Part of a small language model's weights.
Size: 10 layers, 2 heads of 128 (1 for keys and values), MLP 512 SwiGLU, vocabulary 2048, 6.96M parameters.
Architecture: RMSNorm before each block, untied embeddings.
Training: a variant of Muon for these matrices, 252M tokens, 7682 steps.
Each number is 200 + 20 x the weight over the matrix's rms, rounded and kept within 0 to 999. Layers, rows and columns count from 0.

# layer 5 MLP down (transposed), 512x256, rms 0.0553, rows 251-259, columns 0-127
185,194,175,204,202,174,252,220,206,225,204,239,188,217,191,162,212,171,166,236,190,202,233,217,199,171,226,179,178,188,187,215,164,200,236,247,178,241,178,218,217,180,207,172,181,183,215,192,214,234,187,204,194,185,178,187,195,206,174,212,202,205,153,191,218,192,191,181,225,204,197,213,172,218,199,199,144,196,203,208,209,209,186,200,187,230,202,225,189,231,178,197,192,143,216,211,163,214,216,169,155,161,210,218,225,197,209,211,224,179,204,208,167,179,214,217,196,191,221,170,220,187,219,204,177,201,223,212
200,223,223,191,227,195,223,226,201,221,175,230,186,220,187,168,192,215,187,200,203,228,183,199,186,185,206,196,145,186,206,172,162,210,220,221,176,182,197,169,141,213,171,165,213,219,156,159,187,195,230,226,188,249,185,196,169,189,223,189,223,206,213,192,232,182,189,222,194,182,216,212,206,194,182,180,203,213,197,192,184,205,228,192,187,174,205,240,179,169,174,200,197,180,223,184,223,206,216,204,237,199,190,209,197,224,177,190,212,200,222,180,184,196,173,207,207,247,213,242,173,181,198,209,210,181,175,190
260,187,210,187,205,172,226,194,241,194,197,218,169,224,217,187,217,217,210,226,231,183,206,200,210,206,169,195,191,223,210,214,208,194,245,210,177,211,201,217,204,164,172,179,194,192,197,199,204,188,200,141,192,238,193,211,236,217,211,180,244,224,202,188,188,215,203,193,222,226,222,187,206,190,167,192,200,194,177,170,179,207,205,188,195,195,217,148,207,196,171,182,190,190,157,208,211,191,200,192,186,179,212,238,184,214,203,182,223,225,237,232,229,229,206,183,284,180,194,172,186,187,228,208,203,185,203,270
174,189,212,214,206,221,222,168,203,177,162,217,181,194,150,182,202,159,199,228,183,215,207,216,175,185,187,213,166,244,193,206,232,194,214,186,197,173,197,208,253,204,188,194,226,185,175,228,197,218,201,197,216,228,149,213,187,199,205,215,208,218,209,179,193,179,184,221,201,176,196,222,167,197,228,202,219,231,201,166,204,183,163,219,219,216,184,187,162,181,223,207,188,183,181,185,175,186,197,226,167,160,176,198,194,192,183,186,163,215,226,188,227,206,193,224,188,180,199,199,240,169,201,187,221,209,216,207
212,186,170,212,196,203,210,220,162,249,187,211,200,169,186,189,232,199,186,176,186,183,192,242,208,161,215,195,217,188,223,189,204,195,191,194,209,201,227,176,175,227,239,215,187,219,211,216,183,199,203,187,211,225,160,213,164,165,207,251,218,192,184,169,197,209,188,192,167,185,181,202,227,199,195,197,197,220,202,180,205,215,211,187,199,172,217,190,169,200,239,209,178,223,233,193,174,229,192,217,196,212,217,211,232,202,219,229,201,205,191,199,186,202,221,189,229,204,211,187,223,169,213,222,206,213,219,204
184,190,225,207,230,196,229,211,197,184,223,213,180,228,179,182,227,227,193,229,216,187,218,218,198,223,173,211,179,227,182,201,215,181,169,200,237,192,234,193,199,224,178,217,211,174,203,181,184,199,203,193,214,181,181,199,203,207,194,205,193,184,207,201,217,203,195,267,199,204,234,177,205,226,191,186,213,207,241,186,202,203,183,215,163,182,236,217,177,214,192,191,209,213,208,223,172,219,198,200,175,195,204,203,203,237,196,215,173,194,213,197,190,202,184,174,246,204,206,201,201,193,247,172,206,179,235,200
186,220,171,166,173,210,203,200,176,205,227,186,237,185,199,191,205,195,185,219,212,173,204,201,201,179,240,195,188,189,200,200,201,200,172,173,187,203,197,198,209,172,176,210,196,188,150,199,180,193,191,229,211,246,165,174,149,216,168,182,210,230,183,191,194,184,205,220,223,197,182,208,225,214,197,199,170,188,203,198,187,214,181,191,191,202,178,195,188,182,179,212,227,203,210,209,243,224,203,191,208,192,209,194,230,183,223,196,213,195,186,230,207,202,209,190,199,191,189,235,171,210,173,203,201,210,214,204
164,214,204,171,205,182,216,144,226,209,217,179,202,227,204,191,179,195,199,206,197,211,197,198,181,186,192,180,205,215,209,221,188,207,181,198,149,208,173,206,192,197,183,223,195,194,180,236,198,217,194,191,185,203,195,212,215,194,183,209,188,195,260,191,193,235,220,182,202,170,187,196,207,226,216,188,196,164,192,208,183,208,194,188,187,212,200,217,196,200,184,180,182,218,218,245,213,199,217,223,190,213,161,226,190,190,180,201,220,200,218,179,192,177,215,203,207,247,207,192,223,197,202,206,227,182,204,158
202,207,176,191,204,202,216,191,219,196,161,219,159,198,165,165,208,229,205,178,210,193,184,174,205,200,206,205,198,208,188,176,193,203,214,238,222,174,195,226,212,205,219,211,175,213,200,187,183,213,188,189,202,174,195,216,193,204,217,191,195,196,221,217,176,168,183,206,233,218,191,201,198,212,196,208,200,191,197,207,237,180,207,232,203,203,193,213,187,218,205,196,199,182,182,195,194,206,181,189,173,242,214,210,224,172,175,197,181,220,208,169,209,241,143,157,185,220,209,215,203,210,198,226,206,199,221,181
# layer 5 MLP gate, 512x256, rms 0.116, rows 252-260, columns 0-127
203,213,248,217,222,215,201,173,212,236,170,190,169,230,216,205,227,227,199,166,190,198,191,225,225,179,208,211,168,219,225,237,194,201,184,204,169,223,207,201,181,204,184,224,175,194,196,209,200,161,184,158,216,213,201,180,195,183,184,196,200,149,122,204,205,204,218,183,246,180,199,204,197,180,208,228,172,187,189,244,194,199,230,167,197,191,216,235,195,181,231,178,210,188,236,181,194,171,215,208,185,191,191,191,162,199,231,178,161,190,218,189,207,210,199,208,206,163,175,212,197,227,221,209,189,184,210,199
181,191,191,201,194,216,215,201,160,213,205,180,232,149,186,214,187,171,223,193,197,217,198,206,198,180,220,201,201,182,231,210,223,198,173,215,214,185,231,205,200,207,226,228,207,210,208,187,184,197,197,195,212,171,211,197,178,183,194,196,197,207,203,192,194,212,206,189,213,208,191,214,177,209,226,175,190,223,244,232,194,236,218,183,188,239,199,225,209,236,207,185,206,199,216,199,191,193,177,188,206,214,143,191,208,158,214,187,189,218,184,173,189,189,222,230,147,211,187,199,217,207,198,235,221,194,213,169
164,175,206,214,215,180,193,206,232,190,212,203,207,210,170,223,222,197,210,219,194,226,214,185,172,191,176,215,205,198,239,210,225,194,202,177,178,247,183,209,175,170,194,193,238,161,206,221,220,232,177,182,190,171,216,178,182,175,207,208,211,197,161,191,188,173,176,192,214,196,216,193,198,160,216,174,233,176,216,207,220,215,162,175,233,195,190,160,204,182,228,173,223,204,208,150,180,223,201,217,183,215,220,206,215,225,180,179,204,201,201,192,200,156,204,202,205,198,170,194,195,190,231,178,199,206,175,164
194,198,193,192,200,206,169,186,185,203,207,201,226,174,207,211,196,159,209,210,185,155,199,197,205,187,230,221,202,187,177,172,195,178,192,226,217,179,231,198,205,211,194,197,197,207,171,192,172,203,215,179,196,212,201,200,197,194,194,240,214,189,180,179,164,218,163,233,217,224,213,195,210,195,190,247,201,150,189,198,188,208,179,178,216,184,191,203,209,219,190,213,178,199,215,194,242,153,206,184,197,200,205,191,182,190,216,160,173,201,220,208,193,211,226,185,198,208,195,229,184,190,186,190,215,191,208,211
182,199,179,211,200,229,190,175,177,209,193,160,253,247,205,169,209,181,199,206,190,197,223,181,221,210,176,192,168,183,200,202,207,196,194,202,208,214,206,184,186,223,180,186,145,214,187,166,221,217,222,220,195,173,184,229,193,216,193,204,220,204,206,226,207,195,233,226,214,211,188,228,195,209,212,184,168,218,210,217,202,191,170,218,203,174,223,210,202,219,220,202,170,216,218,181,188,214,217,195,215,197,190,197,195,219,200,196,178,233,184,203,206,143,209,215,223,203,199,212,246,189,197,192,211,188,176,191
221,205,191,191,205,230,214,247,209,200,189,217,199,238,191,201,166,196,194,195,206,201,181,188,184,221,232,208,244,191,193,160,214,175,222,214,186,191,203,207,175,171,166,179,196,252,223,184,194,203,186,215,202,218,214,215,209,198,232,160,205,206,179,182,228,221,225,219,226,198,219,206,215,204,211,197,194,215,169,222,183,180,167,184,214,196,202,193,248,190,230,178,210,225,200,203,176,190,215,194,189,178,170,212,201,164,212,222,179,162,217,204,188,209,218,175,213,199,165,189,208,167,208,173,171,203,212,176
193,198,249,213,205,180,188,178,219,189,190,208,205,203,236,195,181,177,195,190,173,179,218,181,186,208,209,179,196,198,201,206,234,194,178,168,239,212,185,191,189,217,226,215,212,185,210,194,184,203,205,211,206,176,209,180,207,234,173,175,206,181,217,200,204,182,209,216,154,206,193,215,209,194,229,221,195,171,191,243,146,215,234,174,197,183,210,214,227,194,213,214,218,185,189,193,195,247,213,209,214,177,207,193,187,213,201,215,178,186,180,186,199,191,182,212,201,248,231,209,198,172,176,180,214,196,189,172
214,191,193,183,180,220,183,202,214,166,167,186,176,231,229,206,201,233,179,214,196,218,230,237,173,236,197,198,167,186,215,209,182,224,215,214,194,156,215,183,180,224,154,183,244,202,177,193,182,227,181,172,185,157,212,193,172,182,232,199,169,187,200,185,211,209,217,218,166,225,195,149,201,178,190,176,206,199,244,220,190,186,207,194,205,202,208,170,185,248,191,194,225,204,192,202,230,191,218,209,184,212,184,199,181,203,212,205,203,206,194,241,163,223,177,217,224,178,202,207,190,176,169,231,191,210,216,188
165,217,187,189,173,213,210,183,204,199,218,210,194,184,201,233,216,162,192,224,164,204,235,237,202,209,177,209,189,215,217,193,194,189,202,186,207,220,240,186,218,180,203,196,210,258,184,231,195,171,239,195,195,207,191,181,204,205,227,182,228,183,194,180,200,187,178,182,237,196,199,208,197,187,235,190,226,225,217,205,190,202,172,207,204,194,217,219,217,222,184,158,208,192,173,178,211,223,167,217,199,223,209,188,185,167,194,209,199,219,196,190,189,220,195,218,191,206,186,184,195,203,259,221,230,156,192,164
# layer 5 MLP up, 512x256, rms 0.119, rows 252-259, columns 0-127
203,221,183,212,220,216,239,193,192,178,191,208,227,202,213,214,202,210,178,182,194,215,208,211,194,170,226,159,229,222,236,224,222,183,187,177,220,178,219,190,218,175,183,199,198,216,215,248,207,177,158,204,216,226,187,177,173,195,242,247,179,239,188,167,209,169,213,177,196,222,171,230,198,216,197,245,212,216,206,215,185,200,164,209,202,179,231,160,163,223,201,223,196,223,203,204,203,221,211,200,172,201,190,161,182,187,209,191,223,221,223,179,211,198,167,195,161,184,185,182,164,191,196,193,242,168,223,202
235,193,188,189,203,184,224,175,251,187,175,219,187,210,194,195,183,184,239,177,205,173,193,227,236,206,183,200,200,225,195,179,189,216,221,190,193,219,200,210,200,183,186,190,199,186,213,201,198,195,186,161,165,240,218,217,215,203,192,173,240,209,207,182,189,229,227,164,181,205,200,196,214,182,156,202,189,225,167,188,172,201,211,235,202,194,217,181,213,203,229,211,213,220,168,211,228,169,209,214,208,194,211,239,209,224,211,194,247,203,202,228,225,209,214,177,239,200,194,183,176,211,228,221,178,201,202,229
201,211,216,216,212,198,228,209,248,194,192,219,177,224,184,200,214,199,181,234,193,190,238,197,207,217,217,228,214,221,222,189,237,218,187,169,199,206,207,188,206,167,214,194,146,207,225,253,204,198,209,190,223,221,136,206,188,224,169,189,183,208,223,203,192,214,189,180,207,207,183,178,214,188,198,204,170,184,259,194,200,209,213,218,173,182,223,172,177,167,242,218,194,141,177,214,230,178,178,218,173,194,209,191,210,162,210,199,177,187,188,172,246,186,180,242,219,223,193,217,196,193,194,171,200,243,200,227
223,169,188,172,203,229,192,187,165,175,199,197,193,216,198,227,180,178,196,195,173,172,187,187,176,182,228,233,183,198,174,203,186,204,157,198,198,132,203,172,189,194,209,238,184,191,182,242,199,169,223,205,187,195,163,202,163,195,181,206,247,178,195,192,174,234,207,215,163,207,198,200,220,200,212,198,182,205,208,165,188,221,207,163,206,190,200,206,188,208,208,196,193,216,212,206,157,208,195,161,190,220,177,236,207,203,217,188,240,188,215,208,164,186,227,209,222,212,220,206,193,167,211,225,181,201,199,226
186,204,168,200,195,202,249,211,193,197,230,212,170,204,213,181,178,199,198,192,190,177,207,208,202,214,174,171,213,201,169,192,198,201,210,185,180,214,186,194,165,222,209,196,202,221,217,196,193,190,204,230,212,189,165,207,217,237,225,181,188,194,199,210,189,229,187,202,213,259,182,205,212,215,153,216,194,204,215,209,197,220,197,227,205,209,207,197,197,209,163,180,189,210,174,200,180,156,192,178,196,207,225,203,193,181,242,173,215,144,233,200,213,189,211,205,221,175,192,194,148,203,184,214,214,176,205,184
216,199,189,221,193,191,213,207,200,194,175,200,201,225,225,211,198,171,186,184,202,221,211,194,165,197,156,198,226,220,176,211,191,176,192,169,196,171,214,197,187,183,183,171,167,224,186,199,220,226,227,213,198,242,245,213,194,153,218,183,197,217,185,200,236,197,210,199,216,188,199,171,199,222,214,184,208,225,197,192,202,186,188,210,186,210,214,185,200,231,177,175,228,237,170,214,220,207,159,193,186,157,240,217,237,199,185,232,200,208,173,204,204,246,218,188,179,188,201,178,225,206,210,202,205,177,201,200
196,232,255,206,178,193,201,172,192,206,207,194,190,198,222,197,199,211,178,202,199,184,188,174,183,172,201,217,197,229,212,209,199,199,170,229,200,231,179,200,201,185,206,197,226,205,257,196,179,233,166,214,212,200,221,216,173,194,207,196,187,205,199,169,214,226,193,199,223,189,175,183,215,208,200,219,173,199,211,233,195,180,195,180,225,182,198,172,195,191,253,186,188,221,191,225,224,170,171,193,230,210,200,204,205,195,198,183,166,187,174,156,262,226,181,170,189,186,201,200,170,184,208,237,240,233,197,206
202,202,203,218,210,224,190,204,217,194,222,177,202,227,224,192,201,191,189,196,187,215,174,205,183,223,199,208,224,184,167,198,196,202,198,196,212,171,205,188,226,200,173,212,207,175,178,234,217,192,238,172,222,218,234,203,236,170,224,246,213,203,219,207,177,193,209,192,215,223,206,172,219,183,207,220,194,199,216,188,196,215,201,192,209,196,186,186,188,177,190,194,225,204,206,199,202,220,189,208,222,171,233,187,197,196,209,214,217,192,200,169,166,223,233,231,209,168,189,218,242,205,239,202,186,188,227,181